{
  "n_layer": 8,
  "head_dim": 64,
  "vocab_size": 2048,
  "activation": "squared_relu",
  "bias": "none",
  "extras": ["capped logits"],
  "init": "orth",
  "init_std_qkv": 0.0625,
  "init_std_o": 0.0625,
  "init_std_up": 0.0625,
  "init_std_down": 0.0,
  "lr_mult_down": 2.0,
  "train_tokens": 223600000
}
Each number is 128 + 24 x the weight over its row's rms, rounded and kept within 0 to 255. Layers, rows and columns count from 0. Numbers have three digits each. The size before them is the row's rms in percent of the matrix's.

# layer 4 MLP down, 448x2240, rms 0.103, rows 0-172, columns 1920-1999
094:130113157111114149135105073126089145147089111152146140125155093152167097076137128112143133110133147087117096116162156141143127186107117153166181156116106108113153113134157149151108116152132153110153135154163126131102099144126082159107087131
095:125136103115172090121186098144148134169138112126149140145098125122138139148160167145065132134125158175089136096146139146148093107089092100158051167133107136139108094140127187143147129126181122133118117130166108142102161098076137145144158146
092:110112143127113170152120150122137099123131109126136118127118105070137165139091135110130127090157128135148123121155155170099065067148088127192099142116113162118111118105114102123138130116138130154125140132137148136143099160078130160132138135
094:134111154124177140117144149174101081119138115114113129108120182095145117110157167144108138095120120090120139127119125097117210102132153115127103144149095163122139067132148168149141139139110182126118089153118115147082129118066108120142146125
103:105137119126117091124102157117147082154118096114158071142148124122101118113147145126138140157129119141134145159133122110151122102149109135116142118129100112131117151142159093145119172120114155156125114102149121157133133141108114122110119124
102:174137108122187093133107162132139156090134118122076189118147153137101146131165128120117157188126121138142124131116103142094111130150135068118112099112139149081121152131126157131133114112123107089156128124179131113138120107093124151117130114
100:175116116111136131124086146130158154133097106117112154189097122148135113150131115106129103113137135160090136119116109102132170151130132146156138111122073134088135158158137128152132129100123107088138109101118121155131129081161126141096124136
095:105114161109161139102110128130103142112184139136151165094162075097161131172126092118167119150133135121126175125158152130132142123147120110119177110109127128115163131159081077097137116146078124145119134145182133108109115115117145104126083126
096:080117119094097133131068068107130137114128123107150153103150107104129152129105138155121150090125123140132146162198091136133154112108129101161174125125140112104090118104118108131084161152102136166124134161170152081139177181124124102153122127
103:142104109148133119157114144120158131111120152123135146109105124140199123106133180117107135113112120139179112107154149146127118090161139144163147146145118157142139109143160201137142150119151129131116133167083121085106104151186097103085128109
096:149116135137113106148146138149150159133128106103091176102181113149126106123108119112147126118126148073064137149101147104098086136115081148126152101099124139135128155127126179128092140135125112110133124122118126083089149142104079093149139098
100:131122128132178143110112097142108091159112109124143149161118128112100132129106123128120114101126134122105120132149161103120127163112143120122133107091122117147131110155154104105126125108118111110161116078154138105158097121137118113142150110
094:136107129116123129081129104130160108117101144125123133127125151153120157161080098141144116142120135133134133100150156142123134134137152145109109112109124122098152114112140113139157128050127140102122138103140123122121147138149153136103146148
102:138092117121152112123187132113131133127101106130173108144142107132049094112105136078124112131132109109144113141142130134111117125110110127105122119108117114202116129185118130122065138140104119112076135127113134103140124145151153129144096155
094:109133144114142079115180081130126111115111138138145114126138168106123140152166140134115104124139158163134114160162101132156128094163128133117096149155108142102113144135088126077119119135113174125102113140101127109156094116117122121153125180
100:095125151122132175154146137109145131098140132143120169123090147125095141122126138077140118145126161126207147106145127161109109104127116088127158123117117128173114145123125077130118117090159164100124118119146117117091139164166154116147113169
099:135138145146147146136086113151075177136104115100100143130035163174156160130125120167105111146147122079171152129165129098154086113103104138147079134142119149117121136128127124150169130125121152174159126126128141133100135074115124159112151142
100:128095109152141133125142184168088153109137162173142159105155110128113153116110158138127134131138129087161122072138139139100143159131086081072105130136126166109134135185139163121138131099137140152117180162112147132099149149138141151159068137
096:085099128107120109118121098102091126120162107185145128078116132108122144125137132125125103157130124069152102089125153136145173102085133123118156151125133139112104104165099148168131122085139132125144089140098116176137150175167106113148089150
103:133131121163155106148163155131073135145127128122157130159135131147137174128168136136127140135133155127084147092140123140112144149118132114133128140156119120129165113163139131129123130107107109140129160110132123145103132138129146117119131075
098:093123106110091144108112125133135124114121125118159160124127096109104111113127116190129113100122096134095105137143111137139111112137127159150116102135133120139098088132132084113138150110125137133105128096137129126089121133134130111129150125
099:114131130140157161117120048109143134142156086123175121130068162111139155121110103152116123123151107172155150150113134154112112112089147148124184115125158089091103161089166129102143171130115086173111115170128131070131133159147145143151104099
098:095150116119158127159121110151119144100098124162126109123078138202134120123126132118096102153090142129142133119106132123160112123135155142107116104177118106183158124125132124151146113152083136135124113114134120123116092110115139100138136124
100:135144090166173131088135153144129104113127132112102174124122154087171132100116088123118101107129143104163093168118119115155144138137119110163138116116102157118132138103120110091127132159107150138171105118102113105086142147091101119131095127
104:080135058128207152141132111160082111135135133140151148107111135108122128085089147091127135124131159184130140138109116087123105155116124136146102155138123119109102135148105126129162145157132136123126153123136116038172128181126139117124121113
103:137136170161095137102174102132123051116111130139097117090112144111111152098105140135168096085130093101141125102083148120113091143106158125097103138146172100124122137110096142134147071128112108148138114152102127176114115125169129113139139149
096:132132131173134129134155089160137128116100132146143130113131160135144147144133101122138145071151092102082115103137115162116131075170099124187083108080128131142138136177165128121147141092105132112148113138100130106163123114084117096147095168
104:121146150069119123104130103120142111082109118145130127157123131143167126161102158138143131135152140096154148134103136114138083115119104086142087138151113126124165135092097161137121145106144135136111145150129135098153116117082117119135110105
099:137134149113073108130153133136132115132157105163135121105130122137123154180121125146141101126116143164164104103132096115136100143114142114153154148138092101104138111120067138102088133152140125127145124090127126120158110042110149136140121104
100:128151122135126095129137104110135142098117118125146100157076111162154114124141108090130120116115122153102143158173139145140131143114117132074179132139115135115114126096129127148111136145118115137086120138126128138129097115126147164155105165
097:161110171139151131113138125151145147127139150143125098162125097095106121076166123135090120129102136122126159098141131145130088127135166163143130150098167101102175138128146119139143178133164133140129130103093134078063106128158155121103123128
098:132105128134124145155106128184116142124122142159095167101128141077144139137117118125142147129107110086146143123138147134104150087107132154131138125135148145080140076096172188168128128155156107081158137134120122139187141078129124143110134065
093:120128110142167120133118079140100105108124095124139164085135145156151141151149133140094131103140121184094117088129137105115124150130153113128110116143124116109153088105147175132085126111100108177128141142127114170167094116124132122111144132
093:124126150143135121102119131107113168149096137119202128165127122131081100106100112146119130100123103168103119128127162125134122145122122146177158108109162079135116119154161134175127166109134135124117122143134125133117149117103138169100162123
097:163133142178115106138114098128125160097111143108134118073165100150118123125111124118136096078131145121122149170125147100164117128147138132119140134106126148107140076127126100092137123139083104128107127066090111139135147144135121125108151128
103:137115128109141123163126189136187128145118114123099126101192163113092122115111132114149122149087100107099110115179118119130122133076135118119101082086084122107148122148115194137111129132134167160122090192089136119113102103131105077130166100
101:119155129136128168096141163110117147152146144131128155149152098124149100068164106157147106125171126160076119137097155106140160102075144127110122152121155150135103119155126142139147105143136101100099127164106108114137143099166130152133148102
097:126112138168198083078132099147146159095159170105094124113133164108129114108120150124136127131137118137110130133075112122090142139124133106131163154155137132135111145153181092142118154112139161138081166091155147147098145139112135092120146153
100:127104152134139130133100113117155129181135083141124128153133144150130152135126095141083132123089136096127114116155105106134107145112141113098159147093157150111100135148122131104112146113177091110133134114111151075109120079111109119133139143
093:102159078139172113127133119158129110166121174122095156116110140139217121139125183129139086160122137113129146141115118135109076114131077129159094137167138171126128148128116135117163140125155123150150176135146143136136157114085108128128111116
099:134141138116153141132135173180144141127129134140178135120091103136146144162072069167150136141124150144139116128126100092122160130106116123154120138134163178066119162108168150142149121125143110142146146117126124127136141098148135100132127125
099:120134164120141138127166125134127166109107127157150125083142065127128123144141111090126101144136166073109129082082131108138121084114112133119144130129127136102116111112154093187134116137114131105116139073170119128148135118137135117108154132
098:123136140129095088121154065146125092146125129127131135138157130135145113151163143131139108125116126138120153167127134129148125101109120105107098126108099183150111117132127094107115098159129112154134144090135136131090117107105106107138135104
097:093121104141142079117103131121162122160181162120164141071132126120120159168158143071134179137117111109132171141178134116148140138100170095078104117119165104150093099173129123134120118150177153124136160151132137102134128155129113078117098138
104:109081113121113111155063135140134108184159166110148151146146132150097134100146095160125101121145136103120115155122102135140114115116088130161134129135176154141123141133156155131110124144086156138133110111139132134174151099100138124140117168
100:116094098134127137151135149113126117071155134130130108168121108111125116121120154170160126131107069087189138077116130091132119106112110149145135135139107088106155165099140146102139106159117127136133131077106137157155130173164126127126151113
100:102124160143164140134078127115157115121147146136117129095126128070124130125095153109088111121100129115155090092132156141126170130121094136095124102120133112141137133115115098151150120153093131109152167126127123112090108120083126106113176114
093:132128148138132163090077097134122165100121140093099111137078133149097198168180088166177139129123095101108124180127105114149161120147141114155190125135159107127109127121147073157105169109124120136098136120141122144125092117116145106110127106
095:118167145133157151166091137129133134090149096112135122093141175177129130135180195182104126167118109162079167150145137137137138121116111119148127140117119165110170106162151187110158130138128114164099139120083133133156101123112137175130113161
096:124147101153112146119125133142084096138139127115137114114133113120128109097142132130133134158145153105125100177135146125151126136109164177078130153125116140091101147141141122102121065142106121067147157110115141150096124135105109143092137122
102:165138160131174140119150139116116174114136132129172143054127105178149134116103117102113113125135106155124132104101132127139134160105108103186162139138106177097149109113134072127130128130126151139115146103161139186135126087099105145126129136
099:129112132165130123127167162106143115156172113113115188122135114167116141145156178096132121134134105145159167109103138102124101153114115163127125092089111101154105095126170136167155110121146154098160140151160140121149098166142149145134117101
098:104138136093097110124101111141146126138135122115100121110065109135106126124123153130075122150081154165124121124153143125142156128143101138163105139089144147133124110128096121138104123113149150135135132173122137110142076103125130167131134152
096:106125121164157160103125151125110130120113140151133128113114134115106137112127150128104119139083161138087137121154123144151071130143137165110129141105113117127166172151124140110085157134201133127123127108110142133135093142095149152139137078
098:109132129120179121137058084139094114144119094117105117118161080150116092132129135173103125152153157156127106150088162125110065122129120122147140120073161126101127141103122154126139123084131109130127149132113113178132123125123136104120132157
093:121153149144097120130193145112112110139115120094086132078123105154170113138083091140123144115110074085132120150126132121077101142145117131156139147146131103107096120116082116158110139117105152120122150127133131123138163140140111115133136150
100:131142147117133114131142113106112102166138092155126114079078124165116163175123116097111120119111159075159115127105148165127125111128137131135140160118124141116096139131125163104096079092163165109164132102101132118138127116157142122151111110
103:127110133138130140111116154106126113103123166117139148118129089130102137166123156105126121117120153113094145167129112081133166163146112122121169126127097127143107116110154104134154155120176114142119132121120107119153105110162103164105148156
100:142170149158146120129143154137121123096149158104155084137132151155122089185123103135151114105095102138162109100089112123109139171146153134144114119096158087111170136156150117134119135140142142102126139078114134100085120142142140141098126163
103:131125132114094143121134122174118104114115147099140063154056207148099119109112119106091132087148130147106095110099138115157114101096167100133097140166153163150087139080158100166122095134171139123136118136102132102086137141130128154161097186
099:109127091119143156123120146141130162126156143171157085153126135102092106139165132127143118149132148175162109178173150136106150079087110125152097105131113180113149148156112129125093126168100103119183124104154114137127131106108082123128117148
099:119145127111142134164154153100128186132154134124114066151095171173168090107111120093108104148114103108121127179128117126151152189064119165117107126097144094133168134120071121074093131105115125134131125094161145107139131125127146142104133157
097:139140144110129116115116097126132088117142119104138103117131133143140145165139148122148145092118134130104168109102129110136091142129155129136119108141175115077153163049114111140131129109145130161110169141122135098154135141092136142130127154
104:126131146149100094129124121111115094141134110112115112106118095147104133076129131144127148078138153077161111085123121097139107091106119088130101108126148149203148121166123143132109147182179081056107112081119134175145147132140153089131136102
102:129137127128144123150114141105125111109128114108142112136118147092156104087142173154141146141137114150108132115128077125123151157149122116130154137119129132140100123168192137108146154153113101144103133089174125096137151146103131129126108116
105:134159141120163130153094127144152143138108136100139117055112130150138079107111100099117142084140101129108100068125080111127149129101152136108106156097137087190130122113154143177123142123133103162119099161194105112111136138139122152137131132
089:138136156136120152137155129134065078115094128149102102162102113140138122108139169126107162118135123123122119155144150125140140123131175146089110109094097145151117090113125122113131160109092099168133116141140127082140143110127160098110117122
104:116095151122114100133121130132151091157110147157151115159148101153132124140145156152084142131134135171111128124118122117119110079130157179149130130105140156111146104141122173123087104087137155123109151130118131128126144121112137162138114100
155:091142125142129152128152132103151122136130128059100073118105136118159104095156144174131114148124115122122145122118150158102118129132099115146116119130151131124144142114127149137069134106115153118119112118129131172035133145108122166124140117
092:142106147131086118105145174099118109141114127098184134142148165092109124107095148147082095129119176118119177113105129126124160141173118123080172145122156142143125144134104135138153091108098148136108148162112130116130125157132167120110136169
100:123146138103100126140144111149123114135114116139123109138113125138142141113125072105145105134110160149092124137091157120115114133119123150127100119140121150084106154114130122141104085094137119119153122090054136166143109162173102143123130090
101:152117165169144082130111108117114132166161127147142129143117158105146099133140115082176142104113095140155105104112129146083110119116145139141199147140105128135126128060179137165180175144108143106159143146102125136130136111124113173129167131
098:144136132156152146162118118146110131124141124089139116082138122109130129112132137122102124112137112120145126104073106123130173085125128137151159135142094104135165141109113133165158147115122102142099132127133112125123167159134138091119132203
099:123107126134141123129099171163165130142104145147102116142142118078063152133092118098101146158115153100100118100146117124119110119100145142141150140127134119117097115138153117161148132143126126099138112106129127107107089110162155085115133098
106:114089124109125070131106179153164100144148112111080219110119077140138159125128120123110136116126080115143102135081126113122136134123141156148134118125184132163142158155090172110164170078109101114081101158125121183105169123170121096112104121
100:120113130153110142150142145159174145133138121136142132096109086104107101138140158110123138149114122157068123094165127140125127118133124147148109147144114139130144114163101120154169148125121103104103124126078125162149171117136139111085121099
102:062126135146112129117167147109179112157131155112095142141106105110133143145179097155130151143110129132104111188119135079124142119124155122138082140120147113103128111093189113114105118100127086118140122123104122144115159131212144129161134112
100:121120159106103162123117116117144134110144135103144115149131093054139125175149122063151105180110167101135162160195120141119074130159133153130145128106152094126090143101103103115101146141146121165100148163126116104119101118081148168117175155
095:134116126147115121108108101166100118128111127112154145089166091138155116090122082069119108100091153091128128128144137124120120150117166101088130131136091084164124109099107095142118115155176135117120138079122142116170126156104102130126145122
104:143114120099140120136157054182140146142129150077159121142148110149105151093131099106138145159163130105110107125120122126135098175174109084161075155132143122096175149174107140153133110109126145135153166110109146146096152147119139134167147119
098:118122079122142123136121115127106164111141166130147093145153078128157121146123112136139088137155113138109108122090128088156097142131109134093117126094099134130112119123086117087100142115135107117132112125160112123137159145095119100102147199
098:080143110104127100132128123106145143091138079120130133146158134110113132128103123129088132162123122114116125139176126122146133140123142095106147179115127148187121144180149131144178101131155104108133106138167127106116125116106107126136122126
099:134114128131133118137102079134140106136142125124126115100075124167123129111119173105112137144134146095117136133134097124181079128137155087127182113119087142130172128127125131139123137139150154148138150100142113115107128150120134117118165071
097:079119128109147090135159125141125155110118144136135122136108106127117136143140122117142119051098104084115141094147128141120154108130154155161145136121150165154140100094131116149166126124111106142107135145090126095118105158138122117133142128
093:123144141146113095137156075145135162154094132138085157092107087168089156117157136146116135141147117094125129115162085159122072140150162105107100089131112136154137103143148140088166122175191100140152113130106117125121113105142147091124139082
098:131125126158125133074114089108124085126107097154091106119134179186109150171101102105139115124096124118118117140108112145146117136143124142143171146114150125129155125089118131160087109093124136123102143150080143140125124129133121153105136156
101:086108147100108113154154181093128140168105123124162088197135101120092114098115090173174117120123173111121106150143138124153122124123086137156073135095097137148127124108179149063079129165119132131100134140118142129122099133142130107128102169
099:162168124115076138139128154134151091135103129109152133146129148123144132112085168121161132091137130164092140148190122150115170147112119161130140128132141096139110128105135123116122119120116142104117120146091126093108120086184114101128155121
104:122159124164150134148141148155116125147120100161141147062088096122094118103110076134132133118122095138115117110142102114113141143127142141128140105141107142109159114139133152104171141119096131116140079134139124155152122171104127131126135156
099:137141146150169095123163139115112111120149106130102121116160112128133160120138100156138142130092170098122149104128123129122143128148134153143117115113118126129145155131139128110154142150106169118120110099097130138199119146076132127117149105
099:082111088136100097145104143182114143134139129094138147106128095119135116130112157168102125130103120135126123108119120138109149129173125166090122103123136137156111122091106093097118142115122137105129088136143137141137149143182132088132122141
101:135123132120141115152159171128150128123124155097129131148135116108104102185125158095129146155123124110119127141157112128129137117136138131153118131139120105171150139139119145118140136131122160166152146152171119076146143097119149123116114120
098:093116162120174144133139152105135121135144139172085109146117122117135137163121068127118115156121140131127147127135115136149115140128094150142114142136103114131140121092125140105095115105150130120123136139155133127109130101144122163130169124
099:140124104142092097137098132138118132119105097121136061158119085109082120177136107110139107117121144115085119146150157135119129123160160136123140160158126080097121123140136129113168150108102093121115178134130145126142093118113129139117081130
101:118157122114114108097100096119133101127144133094119123151191165129132144121114158127157126069129096126159115132155110186131143152099134122096110117154124136132159114137129159111155171116160152109117132167130128154137170081153128113130114124
099:129129124112163144163151158106150110145147131146136116075145165130152139120131164115151125126125167150102136130127134141119171177117108131117124135115126137128061114176211090171090134156123151103120107158108122178096102107124138147121077063
095:126156136148134095143123154124122133120119117118114105136142146150127133157149098112176130136124137153112103110118103097112159099098149152114146175125074139155135143146155103160111102148082151135154110190158137097118140097117129138111112156
102:109127131142164132127141093137122139116075157123148080128102102103155135126107132198113170106111143100132114103132158114153155114126114129125064126121148148118159116126129123124190172165123138156146109130114114119140103094134136116118127086
102:151138163186118116153132085161134157159087170106067127094125150131139124149165109147136146146124098108156096094120109144127133122133097137167099111141156140145148150102110120069158121130114125115150118141093139139138105112134118107138154131
100:121145121147143152153128123130160180156110136101091097121137147151165139127127160103129107139104129096140140118116110117140118101139143136124105165177120130123115135128126083039124147162106170152127121144121118185090123108108132162161142104
094:151119104149136099174148180122100118155115134137123131102092122084145130156147121098135144170128077165148098170120140152117160139105145140086065133121134129156094125161117102124156128143124133126187137201112127122034170105103135146103155146
098:138136110098129138132080116122158095102142133152119134162144117141091133144132118121125143112161132168173109099112076169139160157101094178127112095077135108112145129129109135118118126158093115095149163122173134107135129094139115158147118155
097:131108115115150098111114175103110137120077128136106165162127098130142094133092141134141119120136144105118129134119090133133146133148158147147077092121114113142149144173068111148124116119132139106141105153151104095179146147113136127155102146
099:128162123132103134127100167128142114139106106127133079147136145109137144143131120149150109096150169137108125137137115089111134105118123169129109095159144094138111124152144129168088145122130137139108173142126109160146134119170141128129099107
104:107115109118134114127125133144162131150129122076134086135155129112114122118144134122137110135114100123130129138163089132170125101089165137150135123132136150145171144148147102081131147128131134091104134145128139095120128101160104122137137126
096:154124154153127167137121134136097133181143113117210105139151109151141138091170116129112146106121101110135121149111081107124144111150120124101175119147131109159171101111144155140114172126165114096125134119116117166139111165105120136163139108
098:109128111127118128125102157142112134127170094146153167125129150172095111141118105134093103143114132185145134120117146099136128182161121138135157134143114136112095150126099107124139141124143115126098141165104136137107125143114127127119117088
100:146154104083098110155127162076089174098105149134158101130142148102097105145132088115091169139116132117117113160100157156137086172114128119149113122153150133085147116107119121107091061093120133099139086132113129115126114119125160155114147157
099:151121145117123106154139182129177100151130127137098106114107153100104172160130179095140156114112116116086122079144127125099144142175141143158130113108097142099100132132109103078118164126146130144140094103116151102119129129115104117119157106
101:144171109097171098130142155102126155133107160102153060141195149140172151098116153144114137141107130136126121105114195114129159122142104123113176150155140124157147139127138099103138108157130127144157121146155138175146134144134121131121159126
100:104165071105100118094147082121085115138149133130119137119156098107130131154115135131105127118145130093153127141173132108136111121119151157119111148124141156096134172152134123148142147156170121125175167130116126112098153132146140160138097132
099:186124078119133125134149135141143086127102160131148152166144112126083148115155148135178108152151152143141159124139099123147115147163155130146134135100147128079174116134114103152111141148183104125148129137154141155105119191098139112120111133
101:118098127084153144117138195119116106109118117118148133158107129087159154124103126096153125095155127081146137125114166091122148166119098081134121084104076131116174134119085065113156126135147130108151099113158119147119110175139131145144133107
100:157156125128130136166148084113135128124137110111125129138138094118131098142102126161127108106146107119125162139138154134143151123094109150104106133134124132095157138112180094089077142101100127149105114126130117140086155159158115124143141193
098:112145129134110118082088125157124134114117108139093127133110113111134112111136136128143116142149139149127147122162108158151180146131141152170148155143144119156107148118129199144115094147146114149103120132130113093123140117176112126141147118
100:103120084169101132139141102145145154115173119134172133119136111116113128168188142105103133198116154093133125138139106137163139149097136111077094092108112184088076143164115098167131138185104134135128127110098138153128138158157141106117129102
099:144094120089121134116102161131084106137136125091124150092145168105087136105174144127133117114115133095125149101146145138126157183123127100126145144102149058143125162105120124144151153164122114156168136098139124111128129090142129172140142108
097:140138143102149134173087141115115161122114122142159160188128093123113115160100150105147136135131101088116119144113121121129142105129174158160125129123169108173156117108146153135176093143078147121127112144155116121127102143183130152136101181
102:173174143173141120093128118132140116109141095110181154106113120134161124132102122150129114137151158142124127097150109094109149092093167139161078116125139116171144103168146120117144197130125086123131133108139137148149090090125156117124148099
099:103130136135155093149079140140169125147131113119097132125153182092115107115131120154113144111105147093123114091127140135128101097183117144109169129126121128103114129154092166131085159102177117130131127146190107147143118133136152127144096119
098:090102158121132116127111101126133128120132137095146156103162142114127159140144148140118119152140147138145150149171118144132140127127159112096115104143126130160116120170100131127177126133109140182169148120147117146139131164115117124135142088
099:129165162097173153158114142116157127135131122102127134095169088092123124131133088094111103131111154069073099139150120127148127117125092103089101142117134114163153108099115185104133137071155107116167135157094126203109142130163129119121104148
091:131149149123122130136107147157135149105132105129127162133162133117127168148133079154091119136134136091125109113104130142127086163120110130119083098130119103204117140132116131107077109132101145097127123142118126123118141114149147150144168145
096:101161095108108110147135106141139090118153092111157149111123140081127135109132145105142101133138135139136116112122081128156177157084183157155121075105141120115146122106107132117125098103149161147092135139120123149120140140140128131106136105
098:126132119117126116134092172151124127134136128115132178172117125069135131140103166137109135183112136115114148144156140122134115131107118159093121154118077138122122113105119152124121117116141113093128155100131132098086136093194149138104156152
103:161126124095141080108150145126157143119138131127125166107153118145168134133115081138170160156172167092133086105134068131123168164139130094154148110098116154198147101098167126049095092136156147102131134133133129140116124099102138124107078090
097:116118098112172127172091089142175099073119099122118145126109090105137100124104087119138131083138132128147131144069122125113104102131127136130192115152170120141129086126104081103095108148142132140118119165105124150087102121102130095108107118
099:099139122167149160150109100096166102123145107141108165154149113132108145080107115190136117151138098140113133145084122130121104115134134156127113157119121102103178106094111150161137117107147109082146151079113134079146149135145149106128152148
106:110128110187128143136125168152100108113127128123118119162098110160114148175128116083060148128131109098202166163140136150132098110167123134098109170130166117096136132156200121088172125116120122107122098156171117155124133120208114147120116132
100:112104142124057119147118103150175088154126108117135146112169135123128119148108127158105095076132137124085112155157106137157154121137112173088113143119159120127100136134102130099145139137118135159095144113129133136132134103137133123125124114
099:171108115156159076153175159162137135121151110130143125156156119109125119127106156196111127158152175096145116119152105114155108116150144146111140134114123104165098108091107130133171146116178175114136104091109123161146131132115136116131134128
100:141117134173163105143131111142119182143096117135098142120138123128121119133140136081122097124106166114099108077120113127137104131132120111108160154113125135102148098137168108130122143110093114106142090131148135136119118122100159122130094134
103:138124108159161114136165122138163165135107125144134101134129155106123143137182108131112122130106094170121146090152155121130157141136133132170167130160119135126145128150157131135115116075130150130099102136155136136081171149122109145121120104
103:176123136160102100129096085124133141144145157141084131103134111104110112117154149172133096108151118119074077155128080116103137122108113113119131139133105151129125136154136165159153156141149109142125130127100131125131162099117123080135146150
101:097096099118100091115176122112162108132110147099130145120174091116107095117076142122154118092131179123095147183119112111117085104085108150130096112115120082096108115124087164096099111123141113150123122122126120126162121118101150154107150139
105:145089114078185133106102159128088051138140156152168124109090141094157112138101161097105145119120129126153148097142136141123109129132118143151140113150135086113152133076146155076076153114122142088126107118117135110077193138161128165103139145
097:111126154135161119129111114104154150114144108139106166138132156104133142124177150121165149127154119155080128082125117130147109114116168103154126129109109120112162161119142102113189123121127128102135126081138136118138135118140112138139070129
102:108123142111163106130092112142112149120150111096127120166128103128103144111104141125123096096107122117120094143157158164153113134164102096158087165112123114139157142121116151097094134143139095110142138142120123135136129116147146097117108107
099:113094147109128142148095156149114129131155091129143164120139146152081133107155121149119111101117110126111126120167128082152132152143127167110174135128142127119134130174167096128100125127106076155145085156148122134134137088135126119119134130
100:128106124111108142120178123121155139120121130159114168082139095126137164118114187135126163146142148159167139126133128162129167106131115135103113095130114126119126108116126121103118137163128111125152126145119142090116122106170149078116112084
102:111123113111123146126131156110103132123116107106122119111115134095117129130103147134123119121134130107202101071165116113111148147101113156143173122136134135118179123144110152106156107123131113118127105095150105105140134135120116137120111110
103:126109158148098132142164136117091120119130127152153162111107088124143134111108122103084171124136136130119123161090125129109074134137112123125122143141116125129117112099144112154135143124112082122118149153133130155128086111194139139128146115
098:114140117100127175149164122135115185162159151145112128128116117116139148100146129208142161123118086145103161128090096123100083116113149111124140102140150147120125137112093085159122097109113135148151104129103145141096147132162150128108134154
098:134100127132092121123131142111161140156126112119165124128112098133152125090147111169139121088156088152159127133123113108130145104116126151155150119138164116084126135159105136089165133089122112099101146163105103126134116154145128124131081179
100:108155132140136111122127098119128134126128130121146079118125115174136134097118139160140162089087150127129110075154081140147138117128123168106139077137171103169132121122106158098116157094140123141086148106179146200176115141103133163112134127
102:100107099134118139151143153124089095101090099153135159147169158110145126116144139130103162155139134133085138171085137160132128116138104141163148159133120162082123122130146125099199158129154123136105138101166134117145171123147160136117147134
103:115115136079117102104122100121146132129113113143100111095091120138142161142114127146092126136135143087141158111098100115141137108145091098156107083139087105170121098129120136128122154089128154146100106127152128106112126115095153079137137128
101:158116112135164138171140140153123121128135158110138136096148157117147132128106154190167154122113156156184139122149155120091175135095086147137117115136162122189112148118137102110121116153105099120125115137138137119132126088157140077135142161
095:150112121174137111149097162109160166135106151120089164170125159126118150126137118104142096137111152160152138116168131089132112114111120166143159087122139113139172121063134130119148100121157136102096124136116150126162154111124119154100121096
091:089127099139107152124154102182066097111144116126117135148123137181103122148138119113153130078112142149143122102140137131111157144149070152125104126101120123087161123044099117168097126145172107137137117125155135112119128083154116126127091123
103:187151099128075097148141121105119113131120138177157107081106128153093152096112121140112113132133156159106112089091094160126123087161125132156112119131176102154129145151117094114118114124135186133117100117114109135142156177130115118142122143
101:108151110091132153095139147093097104141155129086120107138124140142139097120099140116136100165107094183118132143091094118122086145077129148170153140159106117119147122147117120153127100106095127140126121092098121116126127123144142133133131106
095:137130120127127106141088102128130080106125121141183108151133150130094143138136145112133142130142151112080130123113105131114166127101055140096133154099134176148130129126151116117115138076169127066107097134121129121140116128109130120105140159
099:131108174154139125133144129095133141114122120112082110108082082120147107090168122106171119106137091143100120137174104168130104174125165147120131111118125102128143127152121141109120173083157152097121100140089116122103157122131104150113149147
099:125128138108139134126145122131149122148145112097140112147084132151170122133108160130148133109143113120137107148187130106129129140151090108191130162164141153133083151102117158110106167080126141104154144109145125149181125143158130130168135154
101:167111140081129084130132104147118123125114126174116145133142142130138135132096100125146143136152141116146117095125114152137176105154138131093132121129144137096148086146103103135094115109151159121130120131139137101169107126150133145124096087
103:144115175084105083153113134158160097123153147123075118080135143200188133141128177117081092167130179140090132135168146089099120129146086124107150111154107138109109127134138140084136155154172112100098122132148124132191155156124119110143132084
102:130080140145113124144079087089144155151075121124117123094122150125134117124155135122161142114114151110092122115110125155092142053111131154120096138117128139137129165112147118149079137120128108157135117126152133095130164164115130094114156130
099:144133147140096121129113126151146167144083134108136160093177064173141171145099098168142124138132115147159128164103080109133107087103157114175171117096113092118136123123157141130144071172134112144108110141098123173128162132144134098135155126
103:120103111138108139132164108169177113118122169077123124108114118138134137132126110124125159152135113102171118149073068134118125131108104160165142143123148106193167123089168145164158137140171135129102129080118123117135153127134121081149139140
097:129138135088172096129148155198135127161134154152154147169138135119151123113127157166119140094133133095127146126155157110118088143115158140137143099123102121121157088169139135146084127125152104083123141121135115138110109123123146106138110101
100:113141138124138152171134151126116137153128104148108099179104158141164149128141098131120171113140150182090151131150137136146126140131104107088154134113095112173154140114107150113089127144141119138133128125126114123131136123141125118114132151
100:132130118166160145101121155148158115151119137123130080141120146094105149104116136087124137151099130142131109099115101137113100091103134128080169132139133113127131091139154142130131153050126148128148142161133130095085134134089152139149120159
101:152113135094166090117097103126149155113141159146130117125134151114100150143116161143137112118140156158165143122123141101168152102124168120147069091141087105143119162179158086132132126161186152126122118100117116109148190133142123131130123141
095:109141136098104162132130109144119146123145098086163102142115103130123136126093134095086111153113137096121115120130133131121127143140126096106136114122155115117126126167127137140140157144101140106157169101115124154167083078136154144133156089
095:147120163163113146160126137138124097153127153110152107115119085099113146135131167130120118145129168175092137108149137124121132133157151131147177159146116133167147153134101154143083088089192118062133105165148121158124117120099111123090112151
094:139157124115183112123106138162125131111122108135150147101127146094104149129121073124169163161145135163111109120097132139126147154065123155147133147132142146112144128124122154155118153121119145136130118150124106132145109110106132098123144156
102:102119104113134118144116131109138052107145078125139161168115108121143129126131136120138136144139133171163136170090093118132128184184174109090173109163139148093109140072126119086120093123152169134145136139163131176167110139145106144130131155
101:135130146082160114137090080112123152086177153103107183148115147154150127091166152161115144148108145113122120086188150126164153111142091125063128131107125093084134122110170096198124077150111134187115130124159118129127098183151128122118119105
129:136134117110147129141121117146172076116135151162149067111216111163166112160117091139120128147125110143149123080124128138140107150132155137148127113130133144163150118102126111077180147140143115151127127130124131138210160125135134108149115128
103:125126110123124184121141080113121087144141147125138107100124069098123118110118075094103140111113129161114128185120095165121116138153139152139090116148148115102107146191172083115130118142134114104107130111140139189097167158087113133150135119
094:118143128129157124134131073150085102101128091147155123133158095144156075111131122145143073105158134069108136185108090120113127136120131099096108172083121121141139126183091138134110111136140131161132110125099140168144110155130151131154105123
100:122105138103138110167122201123108108136156124175131094088127157111101144147156121116093150100153159147142185118121110095102103153120128139185128115164144126138167131072126128126140092122106130150116127114120132097122118089205108127136139148